Part of a small language model's weights: no biases in attention or MLP.
Each number is 128 + 32 x the weight over its row's rms, rounded and kept within 0 to 255. Layers, rows and columns count from 0. Numbers have three digits each. The size before them is the row's rms in percent of the matrix's.

# layer 6 MLP up, 704x256, rms 0.0752, rows 365-578, columns 128-191
099:143111110176197156137128103147098110097098164152187099108150125084125083134150051074101123105080115153128119148110108132164094075186072141166172164147189093063094112178123110140094107097105143
098:130150140120073122166115132115136161119107115110122156131125065121196117138144112097104121096142109163192093119158120127224127120144188192102090166147169088154083117142143041174131119138113122
101:108153102148118129134114140153072152106126083102108090107128137162118053132125145134164114124077162140162178146106107124112159106149140171133111157221201110126235035121126141167113118161130107
093:107058108142123065139118137140100074063117115094095125128117178074172122175074113085131140132137143123117119127101119062188137100175083087119151148080130172137127129139088139149112211103123170
099:155144078195109124211096108149091056133161168112126113181159139170135116124149105094143130151103097131136107138143105120077152144157180087115173139122098175168104174141165116112088119141139144
099:121108155119136158110115102127119092148142132158075166068139134114148140093139094136179124055140111156110095108129154111137102155151109222119103113146145189119123120156162078089119168103107110
101:097101093100130133180084144151126138143127120137136110155135135181162143096183125116153120101050127143128078130194110124124137117150132155157148149152104147122156104101091111086165142113075181
105:078100125158163168173139112113156112165117122108109165171114140123155121157085108175125149094084125168084158196177172142106117128084185175158188057181125138105159115158128073173158098123168125
099:152156177201166113137140155114091107113108155102110198155137130125139115148146175149123102170124167109103124153142079099096125112149073112123106126182089122125104132151078115108114121101163162
097:140142150132082141120149088092114178168159125125077128092125116100087164138085101089119162152143138122072143108091150156193159120103145096108067132197201115135137180081128137117191129163143126
100:103108108133141143068106172167134132137151179167191146113179078141097153162079095092133157119106116122067161103148123138138088101127123156141127151162137081155192140123183125144148148075152135
104:132134054155091131125105182173152109175020126106134095125129083183155172116122122160117134138145136157093110110128164153146095105138104129096227188135094126143143184188137123141157104091169166
094:152087134164149127111160186120072107083136110167105116133099103176189104111110153133153113144094122144153129150141138112084091121128090171148159124134129137141131132083146145191133117103143165
101:122040176088123099120070128106142118165145078167166127102145174095148162153135157122149100157142192115143097056160089108119117121137152129111077121126138133151130128103111112125120193103065123
107:190147158128209138179140153113126108091175130137082084055142183161092093164074148123056110148049129118132178103081149173166059134111123120099140144139076132090101074108097133128097143168168137
096:136090137129110159109171119119142135155101114113180138121168132186100187128127166104132134140151125170140114155186079143097107142129135151194131135136130112110098084130152159072130132144127131
103:180106085163118130150203114100113138187188134130143139103143066097110103084170159086177087148105160157154138187119113194126152151089169108140181116142180107089027140086119107147079135205179100
097:097116145113069135177124169085141104120143152150174107127200120139132101114145135107093078159137138070092131073136135156179118141130140130173118079125068138134143118121154045153154074098121194
103:105066114102153110126133109145138105104140113142100191145135139075082134149130121104074141146120129093062186131133126113113081190087157171156130128104169091122174032166125077135171121172089091
094:062098069139153118086150173185112109065094189140094147078115094130122108190109158118141171066152131158136126130126145123121105165097124195138131158076136151141126113146168151108125144155107107
098:117128155129155112085130134127101151125103140176106080138182177128079071072077122117120085154211135167102076078093118121127104118147086110168188116099138149078193124123130142143158095099140138
096:118112132124137120165129043147167093139108080063116169156111167084099105101105180117155160107172130140126149174153147112146127166098062112088118170110152145155208186095133187135112114124099097
101:158133143136146138106097141141186168113137135086148087156136093110135113080141108093136162140150145137077197165142170126156128124115158093155127084128117073167112117098128093153085043199136152
095:092145080166100104104097123103119170121125179118073124132148144156089072130152106097112107148138170117111166123110097180121146126054158096112195117089114103084152133144079115152141154157149169
100:118088123148198145108119123130110137144077161085096148130100128096114078126098086163101170125160103119103105121175071110146154123112098128105114155133084148151114147063143194082145210106116066
104:118129153169145139115186138122106112130150085139154173035191128121076137172099153104110122172111137077129162151102112128109098176134115169148087171156148118178164102161128104117068115114169108
098:173121144077128120132109104110136196151115110079169078109087118118116140096120127112092155040212166117135159176156133162101090154104060098094132150111169080120144107075167159097123081115136113
099:130139128098105123088126118065125154141150111113179134112178119122104126174086126124134159131129139127167138126061191157180152147154142136151147135158177178119121145083164144179166137093124119
100:155107081125108131104099110120147179078136103143127075091141062117084134120112161074153072150060126113139114129078162120171108072155094131086167141134125163089154114137121126120147103153090163
099:147097113137100146170092111144178132154057124158127094169187110109148157123179062125116155201118150067175119151109106142129154108092152125179105105195087138161111098112115083165107077121117125
097:188164186075156140118141100157109185153099067121169161083153075128118151128122159136105127153179121098139143145173043145134077087087136149166141100132110143161166147107189130115068142151077098
097:123127201064147145117124131150075058164132130126113109132119108119141160086068162127137101097173124118102153058092113158108145137077108119121080171121084119192094148116096163090121121198108148
096:145133144112120157152158151109141161099169123113163073134101125158140181094122083103121126151123173150099125165147177073177083062120088116084158155094120141088125095136155122119152141155138149
109:078123111124135146176124099104162161168133152149057130142124122134131164082070114114091102091108134076139082074116176124119140173115116177150081131151166143165134154127163151130171084131149164
099:153183113144083173051119100143109098162087162195110102128155141160114091167135197158112111162172147129103137132144135089131131121112127096079137164109144130117146106138123152138114113144141110
092:153128133098093087109143078136145100150134103167112170134121116171225098108127095115141111119169120129159068126153151183141146199108107137142110117093124141129145178101161075135163128112106091
095:144134101108126154159171109155097079133140081154147130113106081113125168101152142105176141130146150140134167126111157124161110170104160087124145099161104128075078139119135076083175085162120142
104:084080138113171159144090192183096059106161099119092192167116143140125119103136161200175090096115111129160116111112140172103191068153151186141121132143172125179115140155167170134153121044115157
098:176121109147117151109167141089139143158162097174125131173155094127126106063134157097144126107080105083096085108116110129120163132094156132185114148192107153092123130101160116155130130160121130
099:095138153114140038141144116109117153090181128058161124077040102093130156196128129147202137138149164099101198133159077082106121118139042124121080132086175111142080130064082106161113124106145069
099:095128120192125155131185080133098133082160144118091099159105096085112145144134109076140131099091151145124125103092138158156148212157107147169150135118078120152172129145093103116098092113121091
098:134082128133138167109128145123131125167122147125151173131131125159160038095058137093139121151163132105146117146179117122076173078184117131111137076086098189109076134117160138144126136144139133
104:107131135149191088129120117155183086100138153173147152119207125117149131122129128122167086180159153135136085133138133150104140122137130105103137124108191125120119178137124187160144127206121056
104:159105143137167214154185111112163147136203094169187161179082104089099114083123162091091115184113176066117085155123118089130098146110086128120092072160170083128071127159103126164096090181152111
100:169147101129152063202154089149160158103131106101111161170157158118093110139143114069114131088153086160111110157120106192128093123152154137157105108134135111131086079105109077072208106077160133
094:109093126180059108119151087169107134148090139140125117150067081100091129121139154130145108067107157141177069072129131137146111163144079120050161124144153156163134119082147138083070117152177087
100:158127098098092118099137122158099150180138168149166115093133133105136123080152127104121108152180111176154115070131136125209171133095137171104127181151129098087083077145143079137121100130174124
103:073064105095169148068152134190173125151157148140128105114107126110176138163135146154115149061139166108128143121188110070117111181161134117135138131152171146127139099125120092051154063127145151
095:163111173105163101146135115139135153120169098110140190091061102120136130145169137165179149138142090154034093172108111140130055179082148176117065093171122050101147126117114114097170144110104167
098:125121161104068115138150046106070143106174081059114132120086084124171110110118110143073119155084073161176117101071082109109126123146147111128148130158138146133144159142102152091158086097108203
106:094097172148122132113120130112104090129145122111083076125169132147114122119127110160089121139117129094169157130130091154172193139111082122130155142124165130159157135064134069125085160142143226
099:166124138178109115117106113185204022166162123097168170157094138147153164080183105147157073136111131160108132037125080157159099103112129160156126111092116078194166112144099121153144137202131144
103:145155138173125105199164105136079147118095129142179120107115135040139135076135098116120092138093165107119091132108133170100191115144108112084122098165149144075106141091180122126110075148186193
098:187112082097121151168137119109103150129122071128197137093148195151083095084101102125088125161185102096064116085114112113105130157105117096144183150120121110126112158121182181235067156171121116
104:145091101133180173136115097136172096125146086151127117162152108137173128122098175121160112101102123143095177114119120133093157104158102173126167091148155084089143121138123169154098151156140133
098:111160142171072115155181104140144141106081160138122086158159122064128133169118109122098088094179158140093164136175100095107117066117150082084113131097132098077030154145097113161080146161074149
098:135117133112126156114167133128142105174119095138091119124094130110106160165144114140150198084160139108161136137134116130171095169154082116104147155136152129083149081141149137105132111103130134
105:173098045039137099153156111147109125083111115131152164115096117188118102156126170159128127146114066073150154071102147071109115072167139153134104130127128109131107170081137101093213167090138128
101:180143147115195078151078118144086149066145148092153115161134160145158153057159140105207162146170132157174108080135084153095094161193125150195110161144132106108085101117155091084122068100163090
104:134107170181129147156168146168114124103161120086152105138158136153136100201055100157170147110159130163112138128112136163156120097114141088145128148101080140128131127132103088106080083129151097
099:103104133101141134145154121093081070131156147104111206135137088113137132141180121117135098187149112176044116083110098111148105193179113149144086125127066088212141089128144101081067146121055148
100:122067116129135144132095134149144085108148132169132124135179132094107179127101191131156159113119179103169138085146168145118075138108112104127123112075069107130124112116122213108141120136187116
105:139145155185093113114096119139099113104122142091105139093097135167148119114192144155111096090177161151054149175146100134134101134099140128126158150123117184083167114099090157188136090136104145
092:116111107175143128132149141135099094075123144107120132106144127194166094121131142209100095130130176137112109156175183101143132095129071172186151070138093168115136130105141074108075115101135139
105:149116070118172116157136138182130030131154044183063139201137165150130059119103113173197119135156134156159129095128137108105168151098142086109173086072137081097113096171149088135109177108100141
102:131078116156197102141106113155141078064092124096093096171096060095160161126130114145112091111114123181154104110048075114188164101151133033124137130121118167137101098074145095134148159154105153
100:139173171111062106152124151199129106111150100152139165096140125143133220142127122158053101130115125138129098027145122076152133116088141153127117141139128140107153129078194169114110165089138093
106:083173155131064169088101183120146173136095133157217096119140153086148151138132125107117127110120134133151136121110145153124138092064142129103142139137115140089175176177128105088160168111137039
099:158157171153113155106136155088126106094177098177163150117103192129150161112135104078031108113116114138081125133124167095142061102123069159160101120133165128078118075062108081158059128146162161
095:157104098127134133054158109134071149090174083083126102137116079160116144137112120133172145093106115116141109072109137172179193141051102122084136156171109155172121203106129135148129080141145117
101:133085128106138125144132105143103091115152050118106129080134118079117111154132095101111225046141144187118088120135125116132152092074121086130155132129184159084134203174113130152066079122070087
104:086118088208079093091130158112134147055109153160121125086166196117133135152083163157112116151142098137155157158117148088102158142159114184157068149073138109108136110088106175131171141099118140
104:167178153076100153117106165076124125142186067157107145119118103118074165167155180115081105148135165098199077179137076111111079116069162116037094179158191094109109095060127149115145103180154114
101:152155101104183116095108109127062193119131093104178136105158126189101150150084147100067121166139112148078097138127131196094126152135140104095185071121079121135138139130146094144179073085137103
102:109119131154121088174185160126113058100188101082076093140107099088095161161123163117142180039131125123127136111152122122125064178113143085116085131142096093115172156110102096113098113157155133
099:175122136123155073151089148121192083162165089082136144103173118114098113052192160116130076079194126123176105116135139060183077139131126127182121083129070126102106145184172096140111182121123160
094:132125147092159150074133129142110067119094164168131094190181172076116162096160152125100166148115122155121113130170101167134160078115118164098134136128127144097134170109139136166122171076046120
097:172139173112142076098126090157138131118126127140151130104084147113103151074166142075133178131070145141056168130145135140142115052159130153148122127167139085156120156050143101146192125135167105
094:137153148121168133136159153165076176117116116186105101153146115171120148112138126168182203089096192126102162096056138092174207189074108171147140047144112100114150103122113126129165144098106175
099:106111151151184077169139101140164127113113154164199127146099161091166141194120107127181141074070079124048172124141108111094086134150076144134142185160098156102105106089071141145113081107158137
096:147138184131100129108127127102124138069117167109143124130120120170165085176145107138064187160168159101070078149146119130094120105157126128159131069115141133079178107124161195122160127101096143
099:090143128121123172106144142094065148083035123083121138154116081164138143105142073115118146183154162128127165118117108165101100063152114116163159122150135176120154127101090102151105112159089123
102:085195170098153108166098152094110144148160141134144020132123141153119094174147130102123126153139190171104126095169172132167176098121078103107128123113076116111098101082123109125143112161109125
100:081102083095160105142110134165138133145100106135094215142126077136173098200100135150166161151149155187105102137048151127129124113147146139134156126139132111175086083107120144094111149109105128
094:151116114146106131113129131107128147134113113164134110112147118151185096136059165127137135177117127059088149182142144108144128159134117143136189180136186130108116140132101173120139176154171094
098:155094126125164109168163123150136161065153145136112143139143113110127095142164108057119126114120029074095151188162144171094141160163196147128072167124098113087190108085133074134166123120162070
100:115166097116153140101148094124082123116103158131119088181119127117088161089142134107087168134159165102156118094158080121144153170130114160142147124135151148092186080118170100134138186129105084
102:153098138140175127145159154105095123142131150079130128102088074202107098186143154165107140110118068149135176178146146100144110168120191098157115131157089162170108074104122096125102164131119147
093:132115079129160156135094145190150123090136115105158164092105068155168078113105102142114109084102121143123087170077148166091168095078125122101142119166122122155176156150130166127102085176139120
096:181130150106128157097183103164159162122121073156114166155110092170132103164121175115109193145127148118169152194085107105122108141096136135152070145130099176166138182120137137168164124171112102
093:125100119111177126137135171145143182106114031171131105158195092103102108047137145107121131193181155125119160166098117115141123115113072150038111151139147128125098102143157088144116134080151117
101:196125145129204133128125112115109096204086126077093151136140078172158104089154153140116129115079129070114058029196130184108162159067149120159161000108086152132161111168108091161136117148064114
094:076101137135111106146081096101155162089122168128084175107143162134132153139117114128124153103126142138151145099130134150077123182138161164108125108068124154134165072095141104131149091134106162
097:071061097081119015115145099143101184073213089141210130168080146110142131144135088132131182119135114122196179114141148082118118117115123109106116077175143165170079148115161101132120123163115095
095:070145149152090152092146119106127121143136132114186111155091100125128177105116093135089132102148133129072138164153164106197083078145142103151144112151133097070120149175148141174120146130135171
093:124118169065131135093125126074152162169095141118112125108142152152123098101089183122063162096097151100096129124165158119113113066110120174130097155130096101107156160116140179112153120117109134
103:101146114117060120111131150187149127166168174125130126174122135170108145065133171164114131125133153120096206165141124078144117063120150146167120133114076132123073121144103071158173153101170198
100:116120120111119147166159115146045108157150131052095191135135089149088082065168127139141117093122146147171139150119156114095174159098123171132200110095151109122108091093131097137212095136208160
101:146116072147120197136155147100066118056122114119195138129100106148181145135163127136175136117147190171229111134148159129082151161141163092068119120142121109067112166155122113123097066108149136
096:155105175082070087117192071125106124110073072123123101085093124163143173117142083109114148176177087149131116123070122117155129187095183135135117117163137139151095086131120134045080079082141122
103:138143124162155123145123114152116112136137112134117090124111126079118143134042167106158127070133182090109145139123083081074210127164069093096119130114183152148131157167131115189148102073136126
104:148164145135126143126109097093118070132170178107185124053180107129114135121189134089120090116188072166091110169060184113142159062146056103157092121107106126122073142106157109111136122132164141
096:102146040090149142079153112194095157148138121146129099159152116131157123147114118128108146091102129067154100063088098158097080120076158184129127160074096156126141150122181139128099121108151139
101:100162169198110133146092085173211128133124134112137097151066147146115141080140108130131120111108140124120148142113199118108149079133051117154097148114179100146142166104132114143155109148155105
104:089168187112106122132124134119103172087144096054165125114111123150123133167144129135156152122116065115144158160098067149113094131168155137138116072138160144183130070108084195136103117098110093
098:105064080118172121123113081132118103091086077073143167142156183092161126213145126147128113144082067124072119208160148147065123113176135134143166142093114113122143104132146092143103154073126097
102:132032147200104140136018097106159174131125177098152116093111100133150162209121137116118059164101117149118157079151105186110148116127175121121132130142125077112140161040136110165096131120125187
096:140115105099101131146149114119141120092105076117107140096076094128087138126109124087127108072112149073208176134107192175075115116155111139081130202123117157106127173114108187185103161117156129
101:128145079074102086100121076189133178135091143108161094155127133198148135144106161079061121198134105165175195149148135121166144067156136068122090155110077113074158196122136124124114104085143118
099:144112136114098138160133108177125133065151137048136123156105123065115097111069080064125151131134175118147185083118096103149147117111065150062111132182195140140180096119126158102127189089168050
097:147163107121125122123112135121164153103108107100174090112054139100100065142152122126153161173123135167182108122102109072128095144201109104122138129095135116121131117167123175156146127092099072
104:090097135131098073152105117161088104152015098135108140109122115143133131167132076149150165121159131178189063169148118059127152134110148117138152117140057140108141169144132144123079156119066102
098:111128109134144131110119183134167129115094109135144157137145119075134130117091160153162169138162142150146110145139085150077105181064119152104138123084132120166091145139126131174170149123156115
100:115133091136080087171121119101113088100116107107125093141090121080122076134168142120138133165114110144123131243111118167090067135092143120089124132138096104163230096144116099180113180131149175
104:151139131109154068156172173145134103117117101131142060125119189117129128148117133124093096123104158176209165139124100176072120146076149091115089131135147095067132122109125106131088167081182161
095:115135084152169129116084172117163093094129191111105127177119192075091126129160118148207105137147116121138126225160149107113064154196139179134117112098168145138079117136140117139083165143129144
099:149184132150152088161130163151121094116141147167131145044107086171136134137121125130093096122118064129109148142139150143193128132075121114126114124164113098137107078157188079094075167084084138
100:117147093143142122130113144107117103097150126136085145132134153114033159170107147130095112177088134051185146074116150141101075132101068142094180122102146152162169077138164156179110120109113124
117:119093150079194147115118163106100113087124168107138117123162166138078099135136153110050142092166140104180132163116103132113111133160056111112122088082170141126117119128157106135141107104101147
095:112106206182204143175095163066197121118096103149124199156108119079140115138176090162152111153138128113081093152124122122144196105114096176087138070096136189152149113177121172108170109160101147
098:164147168133152197136166085146092153165139172076147124093153082193119118199138110144138101083128119117111184112095126113140140172087132087107123095121142133113095126106159110137103094170173086
097:195148116165162091099110183055142148116137066114102138106174037134210139086121103089118107121135144075156111110080125107111116127169102107153063169112178059154112182147113138084119142092115155
106:133078105120132098143154149150117098164137075100114082145109140170138154083170100088162126177142082153051120129140119108127090168149098135178141169081123169191100163127139134092144141113112063
100:111145146109127110194120118096141155140168082113115155115209139108147089113153137150113074150116120156154146155117152133169136134128105084169150070174146125103116118143078100104158132072135069
102:121086115187151101135155082165168121139195145143124105159151123100092117129174100100155154128176119130133121136125175139181105117138097169179067102116178179142176117145165163129067158139123083
098:182092124154193139087072145141160155192180125110114130139182127074145139147096158102115112091183106167129102134139185128161118101077153125116114060121169140080158088139072134147051103125132109
106:115092121094100097099101183145118154156085148099132137133137113125162091104098127162061101160050114119134108072164152095147137109158159177104215117166098136117152136121111166214127147194085124
102:142169116242120161198077139146134101180059144126093161090133174170111104117140107177150145159134084131105140121080141133136156138121127151131138156143143093152166096082114141145192133095135114
101:112146087152100087187135126120116151151136115051112194156071170092108090111120138164132167104169101122087109121078112146173120135125133139180133100073080148136118096118090171184115106112172167
096:091133086157123150045121110150182121147107175122097138113146073170077143170087159114144135124083128174092145091123138110197121150108140165125113158122125145115138160126170141129146188120101073
104:099121127113124116140139129131041132070140083101151108050195106108131076128157080103151169116185097104093128099104111147184068161087119138129088149114151101127117149116180100107160155092184122
098:107119126213081154100084134126034075105117140110082091147119138106096110141102106164138167112140162159151149150156101116114100142121168178144178135076165098156197207051150206135206134140180154
103:136128130153155110150100109111146155114113164028142088165218153112145115132101151105206137145154108171126147139128118123141140098123068144133088116158124164163125166178127184152121123159173092
101:205130118129114135105108118159132135210085151097143176126138086122157083137158101205108110195193115105099135119132094102176151148122125119168116124146160056204077126133120177170102155106096148
104:103131144168153120146079172125189134126151166141145138105160090112156154138122125114145130097106080112130143122019120160141151166129174119114144169129105104144086103127098124154087142092183083
107:120117171148117099124141136187147134101109175092148133048181141099163169102083077135099146111144113116114118107092151140137088144104112036139127110115162089137085097117098120104098112131147116
096:167087130151128114181126119111118084092118118114120132101155142102095129118174164142040197161131046189165122086115113141170165161145060113157158104124079115110104122151096161088128119111119110
104:127142076176161174114112112164144111116120171111163064163140157162097111147126137098062101107091139185116121104149108198145132120148087124099065101147166131153154125162134120118136072155161088
100:156101143133135144184117153181119142093101117134136155113098116146107134083099137162106130191142026179081171151150165109128134142127114116178101178109105150158125089150142173131150116144123145
100:154171139121113119095108151139148097206123130091153152114140119125102141198146143161110083110127159128168115117133167187142140122093074128141125149104107144067144107168125168136060141076111083
105:198174122062156127092192064144150117113168088167114074056120151163146109094112194132125107145155120150188178091137151124168128101104166086133127126078052151099097147157179118114118147117132094
091:089110076150069123149125103122109098162085099136099157110165129112121055093137190122138131115174092168151063107101046162135110101135161159110190135137105069147156138119132137110187049150093107
105:096135186150108186171125137051180150111082161098079147164180174074115100156110133094117131172088105109102106142086133139158127070146121082108141177164167120145201144077099144159161086131132171
096:170162178115125129132116146118164146107115163123121156068183127110137113112114133126151129059138116189139136144135128136169163079164074172088102085126108170114153090133147140123057123097093139
102:194160166138110103089089185090155080146125067094149139162147143178149115189127175163142133179145139122061142157167145144098102080113175156131065124139089110149136124150159076148133111076116124
104:149151087168115159122120100132119152085160168114156122193122185174127143098078128094159148106087138145167157157138118166110119118170192158090170148123173185096123177085117147195124120082116124
097:171111092162150106184144104110151158113142125109098176142130082157082039117153181153134166160182144087110187114163137129087095059138137135127149147106157137148104135130137071132112204121133129
101:118118123120099160138189074074102108066149156105121137159118081109155096108117091177107143177115106076119150141160137108087139129183148138154137141147188181106193183130140140152069109129186146
101:115121103105156126116147146140128135071134093109080124118145162145162089173168088111094150105118157138180131127174109154121161084108121100096129155082087126134130140111079103145109115204123104
101:110080085126109107125121133172103128147102138107137143129157113163141141162102125139117135081102141101213139108122090135081138120154195160134217098153145141131142157086131090067123080109094111
097:103175174164098098145139154146158167174152114085113156067126103188117124139151110144167103152153139117093169179124191124084148167109134101175088172128128050097123137189080135138105126120120132
101:164149120122179162157165132097164098134146094174124147112206165154119126110104156126105107057139073098115137167125183171101115106174175089137153152189129118126170206107140123180147089100179154
101:147133135120099132110111092110116147118168148190074090124138149170066160123164129112098096151105139154108108051089102110132158114094136093087137096145146080066081138077156088039129153144135159
094:115106094151138146116168164097114139142172106131139098140139121155133088170147107119110106139135133074114110150127103155080106107177108152120132068131123144063080109131095138164067129168120131
097:113166154118173136164050136182168084181073165115082117165151125140099093114105098129102072111111115111121164137130144117158112063063127124123185160119133126110143165099131156120148152133119105
094:107095115133178082146160123117125149139143113099091143137126117124162156118138136131127158044124157097133165143115156104139124174146163178156104157112104109091101160128190128101191149156096101
101:152070132178139112050104093108110196148129122132163112155120122138133073105139139152167161104127161091094174183150117131123061090170104154103104083172100134122158107107103149159135094126174073
110:089108159090183130124148118072121096115141121109118099047068132074088203114159155169046083104146159130150182088114114113115159158128133120139070113147099143144122153127107122079185134154100059
100:141138150103050150159071101155185154120167121146124144085049098085154122108082153152127132063135102131153185105074191059140160086140114074130104109096108104107124174089129145094135166135076145
106:156112187159098082112106203102171122142106106157110156132191141131141071119104095152145181121128130178105151106084112113121110075095137174122144164102171090196151093103179137128117089125122124
097:127110139112161056099118181086127111096083157143152108105089146123116140100189114166122148159175135125115106097173117159122158100116132187139089057083104188097132147162109114165072167085110202
098:107100144153150112136145144122120153147146170119099124171115103142153138120176145099195155092102110133101104151061119110175145108120091151168158178086123168182071097071107130103117072180059127
103:125117063150155136172165197092101144124113132088140126141122119189169156089157095113098125091155138137163095129138200042145140104138147142139121154097096204141091100154134134118098134084140147
099:095162162129169190179093141110120122112114130140096118128170142093166083136094108080107084140155075144146150163131111108137168138153165104118111129133092204102079075150105176143149094123111078
100:120138128102126188106083109105168135174104159062103199149116147086092169145166088120148126100145120109090090130095098096166075134135137133168097180116145118146145076110162120091164132099135157
099:146120109054104158105151097091109177096116190152129102132154111192115098186123158102106185146093116141135115135111170173080171069124180115094119076180079126112065153169144115107098153120174115
101:136140141126096075079111137107112136153118086101082090148132141170137089133076104092143176145130149098119116161077094111112108153119065106120108139123189124164172081208106139099181125099090182
103:122084147161120097061118126108144155078159146141066150168087156124127137094138102099159103168111131158106061146095166127145119106137123125172106169175092176177183097089091083086133129142138146
098:096145128124125204140132102113154128113106107175127162136140140093104119068140109143174150133167141102117087118109133116129126162162069189074129164086109139200136133113092136112087106142127107
099:184074110126154105157170146203072032125129117121117121127141124091145106148094144163120105155114157083128095138103134089072072191152168140154145130057177162136136119144179162074131097149121166
105:122112183155154145158107136125114180087116134136147127146080185132119133168152135114104094133149087143124145145141128110131137084105188098110166102120120115054151130178068163125158097100130183
099:107162133135170144106084162162116094176117119129097131170176106152139179166211119109139108118149094171106162117100093153128173197157155172174167145152159127156087097129212161122135116104158097
105:131188145180120122133186125115099103077110093148103139113099111104126089122139141100117127092163158114114121151086168102129081176121113103168162166146138099155083135145103168106108091121177107
102:161099100134129136248180121122094095116141074096106187132090146117139089128135134151148143165083106116149121109096102098115115175159176107060176067128165101180168167174155157150184113173127141
098:118102093089124124132136145117163184178116037166133105157143070135111127073101086121074118114144116125092124168084136120143108118101181128153116121103136149135140106126156135162143091151161157
093:111174098149108119166164093154108073073127165139092140123123105146153108128190136114219106122156132101116139140131154134099106123206129129118092144134173130121136073168147084188138130101158182
097:140137167098097135169119166076181184103131184049086169211216118144145081123137139148147144136107114148092146100093142100147142120107116096107127079147120108135182121128172120119107198074048105
100:146099113181118123130130154164128138149098104104100081124071132088141138112152103153103083128170140135191116118135105119100124107194125157086109134135198112129127117126160176086113102087164212
095:141167113121097147124153165154123123160131078140155086105068173122127190162130093126120119151126111154182116124145099060142114115149111104106087172125172126086142147077098111106132218148173128
094:145189097108155123096203102097126121130160148158130109132155147186129133122161080108194136083121111141136074080146113124172105095164081094122108146139095154143078129129136118175061050155132174
102:047074084095192152161134190131090094123215129168140121149093160163133059149132135161176122112102153099083143199123173164095117183127141137155134075082048140094114112144101133118082106116157134
097:124099145138094121187099117143116129083124038112112089095156164064107106168106158089153144132080138107121171158102113160118090180118188164122126088180169129151154117071127178122108096120128119
101:133153143117118078156128102061160130050142169119082145124199168106124139090167146110156160116122130100140137113121061127164130101143107154111088129164125134193137058130136049107124150090078107
099:162124135175103163131121120092203129116043126122150096146131142094128141152189078104126118126165107105149091108107133113125136138155130153203166145109096090133131133056075103124158106050160107
098:178140124168113192100113109098160153111145157149162114115038146149129163127135141209122084139144149165089144112147138131091094109104121145123099112131120109075152076064139091115069192108110124
098:147147113141109150218085103128181146077095165114153055165090127112132127131131115118133097140144202105138123185175112068127120180102100137078144137113153063150125115105116094170088171135177101
101:123110144150137154135159155127103092150152153115053149097155138076071068133133113109080147155119152117195086040170146181149111058181133083137113162101143195085147122145131133169173111178099115
096:105115137187136166126122178153147164158125121111158154094131141100095146182132128153118116131162121057076126201138125118123119080146107124167166088142181080122080100116136129143076168091115194
102:107139167103140146131161091075127130166123143110089156136138115131113139083154110058167134108101145097149064119121160135191131082098118135134135164131156142037152112154071057087121174198068126
104:159119133109137147088150148133103165129155063083181151140121164144114086142139135115120171124169089083127140088162139104108168070146116103173101142091151131086108141172154157125104099085079082
102:099113182098145169135100122078161124084227117120142102128160160129111155173143098133131148124125162099068169119098133148078143101186190122134169094067126120143150146123101136172088149136164166
098:121078127143141125186088132120194076181175156115139179142132123125158183142157125182191102160093124117125138110074133126108125119098173146122070152124153082179097073167123133195149187151088121
100:172109065133120110114190114078110082121101174123125067129142129162137157111154077168222136170130153121163133157103119178123119103144154149145029115082159166191087082055134190129103182117139116
101:102151100212096114146068137146123102119076142168121151148129109170079056112148100124163088126119103116205095137106119145157190084148114098134180152147187160176151146096128115088148209065122161
098:106155142193158145104181060173132144135138133115083120079121147148109133079159136191138134030120087126152128210141114071085146131131081151195089164100147156122104112153134074128143151139106160
098:149087145123172109105146159149162140127120115215126129089148157125155159106107143095150019137136076187147042094101110167154115106153139148125173128104141103038107150173080160163123084104141155
097:105127141121120136124133131127185114127128149140105113131137093142151103186165191108129114198096143136106142118112098156119207165133158129153133121169199099155146126082124134161084162124140142
094:111121129120160138050097067139138154129160156133104110160156114062069097133107146137116172137155169186097121143171152166124154043072116137151095114139144086125077095143163137134055107164135120
100:123131125136091134143184083135140127145139039121130114129162195122064131085141143122146159161079092130092203149057127113181186126117132128126146151191117141154176131172076136094157071119126154
106:157161132125169111138090143148150103103149095094127111103197145110084125121085073121143133158119165134096083104137113159139166131154174113172127107104122146162114132129089156154140107170155102
100:142119152163166107163107159124139105155117206159140135127119139138107119157153050136101148157126138132129154092164081158186160127182071122090119067169066108162107177123126143049136077114107169
104:106101114117108200050126105103130165142181161126150159098081113170133137113125105133151157123118125121143120142069123107084141156114120123141138063111112155139123175174131146126165101144214135
103:119164148132150193116146135178120132128106131081157118147115134175136089122068154080089058087144121135151049110134168186153124095171111105119105063123135111141150107073137128124094149139092094
097:127112108161176152029131131141107095124168136117146133152120130121115122145172133099135111155117147086149173155157079124160132139106072144149162121128111131151120140063105136144106138136094115
096:168176137170167108171086126126138080115095170035095075148119193184137135202161115180142090090068072128162130097143180138063101128172121110194123165188130140154180163165111144097118104097164105
099:108084111067155135079074071130125093199098113132120166065150158107151108171095144173123138133168072177132089091123147151133133163124131161068157130098086130155138159127161113126072215086145071
103:082142139141119104152052121081103103174098164195079075158163099106140160102132083052157114123084165130143079138130150175091091150157134130136144101169132138127171118188109160148124131174121134
101:123119100095157142161097185095091160187111100120079118110168079156187138148165140116076139146110122090157152145112129133127161105178158162118189148144140158127164148128121172162155145123184128
101:110061155134128114199115179173078121120122081079068166053156137157132134165086120150125144126135130152113152154085135137099190079116119105108144167144132103153091131136105120130141124109156149
102:166085172193126100129161174140146155128108092139144141071140127084158207094124111161171105116151155088082200125162139113127164084110133183153139120105146072150070138140130106190132148132124184
104:120098135126070131077126120084110147140063125161160140104098148184110120147165079144118120128092136205141141097069175130147112201152172137085210151080170141150149148188159115094127154114149174
104:153164135137102147136114113112159115125098124154150140159143113088144117171117143087090159160118126105111109079150062181029077154098173094112132103154123110122120109062161163091127170144164073
102:147131085110154145079092059174088070148168138144128105163118087108113196131164136122123117115135111153102094095152155145147119142172106126102100161148145120122165133145164098111106163165091167
099:130135151167137138171098162083095135146097162122110108117172193106144134099143169082086100170168052104144171145128113134161135132125185124133115229118077126109141098170092135171108153138081177